Weights of a small transformer language model: MLP 1024 squared ReLU, untied embeddings.
Each number is 200 + 30 x the weight over its row's rms, rounded and kept within 0 to 999. Layers, rows and columns count from 0. The size before them is the row's rms in percent of the matrix's.

# layer 5 MLP up, 1024x256, rms 0.114, rows 998-1001, columns 0-255
099,173,199,175,227,203,191,203,211,176,148,233,172,173,249,196,219,223,226,216,250,229,204,184,203,201,202,233,208,200,201,164,222,194,245,209,200,139,201,229,171,154,230,230,222,186,159,197,218,200,217,235,218,202,191,156,173,265,177,160,209,228,124,213,243,187,238,211,150,213,234,250,180,185,200,215,174,193,216,219,179,187,248,171,204,146,166,190,152,211,173,215,163,165,210,172,229,215,195,232,166,238,182,200,204,195,185,266,159,229,129,231,219,199,195,189,204,248,198,221,289,202,237,179,272,185,236,210,229,166,157,252,189,210,181,176,228,179,210,241,215,161,223,196,208,220,280,206,180,154,202,222,228,214,200,147,219,233,194,172,200,207,237,218,237,184,161,202,194,257,186,200,188,177,187,173,190,246,188,170,218,214,186,172,192,203,212,209,225,191,195,222,207,179,206,164,174,168,264,237,210,277,134,247,237,301,211,221,221,205,178,176,215,172,179,245,181,187,212,229,212,183,162,263,244,211,232,195,174,188,233,204,185,231,183,158,195,220,137,195,169,206,201,189,163,204,210,228,224,187,148,219,226,195,201,248,172
107,204,261,165,222,222,280,227,197,277,189,201,233,192,149,180,184,189,180,172,231,188,228,197,200,196,202,229,200,205,209,180,188,196,238,190,215,207,207,186,192,191,221,233,179,236,219,238,200,205,222,255,190,203,152,151,198,181,209,183,214,156,180,220,229,222,200,168,234,245,172,202,219,233,211,183,198,192,224,180,205,202,208,186,226,177,186,192,209,222,216,246,191,145,211,230,193,229,147,169,187,264,259,235,253,145,169,203,134,200,229,236,201,233,232,164,207,218,136,210,195,184,165,216,179,173,230,242,223,194,197,157,194,221,214,181,222,208,227,265,159,182,208,270,210,206,202,190,178,164,236,211,125,248,196,186,241,269,167,224,250,204,223,196,213,222,113,213,199,252,193,203,202,162,187,166,210,178,265,218,172,213,142,211,212,231,185,225,217,195,237,224,187,252,211,217,170,194,215,156,177,228,163,203,220,158,237,245,226,197,231,178,136,194,175,249,226,228,196,145,206,212,201,171,169,210,230,223,197,158,188,151,227,267,209,191,181,223,176,218,132,256,197,159,181,183,206,229,208,205,185,188,189,178,166,185,167
096,190,249,115,203,153,232,186,185,236,233,172,219,177,187,183,222,135,160,228,192,195,237,234,225,200,169,160,214,217,198,248,181,268,176,184,201,216,209,241,261,145,140,124,168,225,198,159,197,209,215,229,215,247,176,181,174,231,208,182,138,216,158,185,210,253,200,187,158,223,184,161,151,224,254,193,178,207,217,167,164,224,191,190,204,163,214,263,203,187,179,219,228,161,201,158,179,222,180,257,229,199,214,137,193,209,210,184,187,251,189,194,164,190,158,215,174,200,221,173,263,221,167,189,215,177,213,180,238,193,205,209,206,251,193,220,157,162,220,188,194,159,222,179,231,230,212,144,237,152,183,184,198,125,256,196,174,237,241,204,150,208,188,221,265,242,186,220,201,208,162,187,215,212,204,199,242,144,176,200,211,191,182,189,183,180,197,189,170,263,184,218,209,230,203,242,178,208,234,233,184,160,226,194,204,208,246,154,175,190,212,229,217,159,237,184,173,203,199,202,202,187,248,250,193,206,242,223,173,134,174,172,214,193,174,220,228,217,166,248,218,197,209,212,215,238,182,185,198,228,199,188,210,144,190,229,172
097,157,158,179,184,198,182,192,199,187,225,199,242,162,248,221,219,199,171,171,226,251,186,214,240,224,186,205,192,217,192,230,165,208,197,175,171,224,219,174,183,204,150,220,192,176,150,184,224,184,251,222,206,229,121,144,253,187,199,169,222,201,179,199,204,155,177,191,149,234,236,202,224,246,275,236,187,214,256,185,179,184,206,235,226,182,189,162,155,214,192,230,132,193,200,138,189,214,162,200,199,193,203,232,199,223,172,191,228,182,220,198,159,211,123,150,187,302,217,197,237,210,229,219,197,220,221,196,184,241,197,223,187,207,225,202,224,186,195,207,224,164,215,230,137,234,207,179,185,183,165,220,208,258,196,113,172,266,192,229,190,214,168,171,248,158,207,184,236,219,235,194,176,162,256,193,145,241,154,198,192,195,202,214,165,184,206,201,220,235,188,165,212,217,186,210,190,171,198,182,203,180,202,186,202,150,164,232,188,208,196,168,189,200,226,235,185,220,266,179,182,214,149,198,218,216,233,201,179,192,146,199,267,229,223,223,227,199,176,218,212,306,206,184,253,187,197,182,183,208,166,212,219,194,196,234,139
# layer 5 MLP down (transposed), 1024x256, rms 0.107, rows 998-1001, columns 0-255
099,146,225,226,204,175,164,195,188,191,154,218,213,207,214,179,237,209,162,222,184,225,196,202,201,195,189,198,164,132,244,219,205,200,225,187,225,197,206,233,186,168,166,216,221,143,189,209,204,175,201,128,196,182,166,208,128,238,204,225,201,159,171,226,190,244,174,185,168,193,186,225,173,240,164,222,235,217,153,223,172,175,207,212,239,148,199,205,229,242,206,136,226,137,168,182,220,202,200,231,169,225,209,180,199,177,193,178,191,196,170,183,180,236,207,197,178,218,222,227,227,192,236,280,195,205,184,241,186,197,215,178,197,167,176,200,231,151,173,197,236,193,243,172,196,220,177,198,189,125,190,214,211,138,177,206,249,148,192,146,225,206,264,196,189,202,178,236,187,217,202,234,200,187,187,147,255,205,192,164,190,204,157,213,230,179,198,238,234,193,156,190,213,161,247,159,199,192,198,225,234,235,187,241,205,287,224,204,141,243,196,198,203,142,215,172,109,162,223,217,186,206,209,225,216,199,216,208,215,243,250,210,189,222,159,109,216,240,168,132,206,191,145,154,184,178,205,188,211,190,229,196,216,200,187,254,160
108,160,197,175,184,159,207,177,181,172,209,191,181,214,259,182,182,204,208,211,232,214,263,150,210,162,170,245,200,179,227,209,234,161,179,204,290,216,242,225,182,194,130,195,180,257,221,182,204,215,203,223,135,228,194,184,195,252,209,180,201,150,206,188,246,215,200,152,203,194,152,199,173,145,207,246,140,204,182,210,196,200,233,199,197,234,183,208,115,233,189,196,189,165,225,229,216,127,167,149,189,243,219,206,153,160,207,174,184,195,249,177,214,225,172,210,195,207,188,157,188,204,176,199,219,168,257,215,156,214,210,192,192,237,185,194,227,229,223,197,172,122,229,178,157,161,212,227,220,227,161,130,155,157,165,215,182,214,232,228,196,188,174,202,206,193,199,187,225,203,194,196,218,237,193,197,200,256,197,206,185,210,226,240,205,150,205,207,177,130,176,203,196,186,176,219,231,249,225,234,218,242,224,207,248,209,232,264,186,240,271,205,226,139,228,250,198,160,217,247,193,238,163,208,168,208,189,223,241,170,185,158,235,199,164,231,208,193,197,171,239,189,200,214,151,172,194,151,220,221,190,203,158,180,205,191,201
097,184,189,237,217,197,248,235,232,197,231,187,224,204,179,219,192,199,200,200,134,207,206,182,212,196,205,220,135,207,214,264,162,164,218,178,156,227,234,230,168,185,182,185,208,202,256,203,193,210,202,181,234,240,248,192,174,204,167,214,174,236,198,196,164,197,219,228,182,199,188,230,197,199,190,227,229,189,151,245,215,208,238,213,229,244,171,171,197,207,213,229,191,151,223,197,200,197,232,249,283,203,168,186,175,172,156,137,192,134,177,174,109,163,239,156,184,182,209,182,218,211,143,204,212,229,167,172,197,162,238,221,167,161,162,190,161,219,190,186,212,202,186,202,220,173,247,184,215,183,238,175,203,149,200,227,220,155,183,231,172,292,146,189,178,176,132,194,219,240,211,187,180,149,224,249,206,212,219,239,181,225,224,175,198,183,201,211,209,235,205,148,164,173,214,210,209,196,201,225,236,213,204,220,215,190,224,231,152,230,128,157,206,234,220,211,158,199,187,208,191,199,196,250,129,192,208,239,180,145,181,234,181,258,181,200,164,246,159,237,186,220,190,173,176,233,201,235,183,182,188,176,268,226,205,196,266
097,159,193,185,246,207,185,168,179,199,204,195,186,121,223,226,216,221,226,173,229,165,211,212,193,241,201,219,149,132,211,190,199,192,177,125,191,198,226,225,206,227,197,216,242,185,206,198,242,210,238,199,211,198,143,230,196,168,243,235,191,184,173,187,145,210,191,158,197,215,184,197,176,206,236,176,214,252,215,208,167,192,160,201,210,162,165,223,210,197,179,196,176,222,145,255,198,206,238,145,154,177,174,272,182,220,276,184,182,138,226,184,197,147,183,189,167,200,242,240,171,247,195,176,202,232,260,172,226,251,156,213,216,213,185,175,130,210,138,152,168,198,206,158,186,163,239,184,225,189,235,174,212,212,221,186,130,181,234,196,189,221,168,140,212,175,222,206,232,193,205,188,176,225,190,173,219,197,181,193,244,226,232,162,268,218,182,141,177,192,198,169,216,128,173,208,166,203,197,165,271,213,202,226,176,180,209,203,195,209,182,152,211,171,189,214,163,170,180,188,213,239,201,177,190,166,176,250,168,182,178,231,210,234,185,201,150,160,179,239,178,199,158,237,175,161,193,160,217,190,237,192,216,224,200,220,260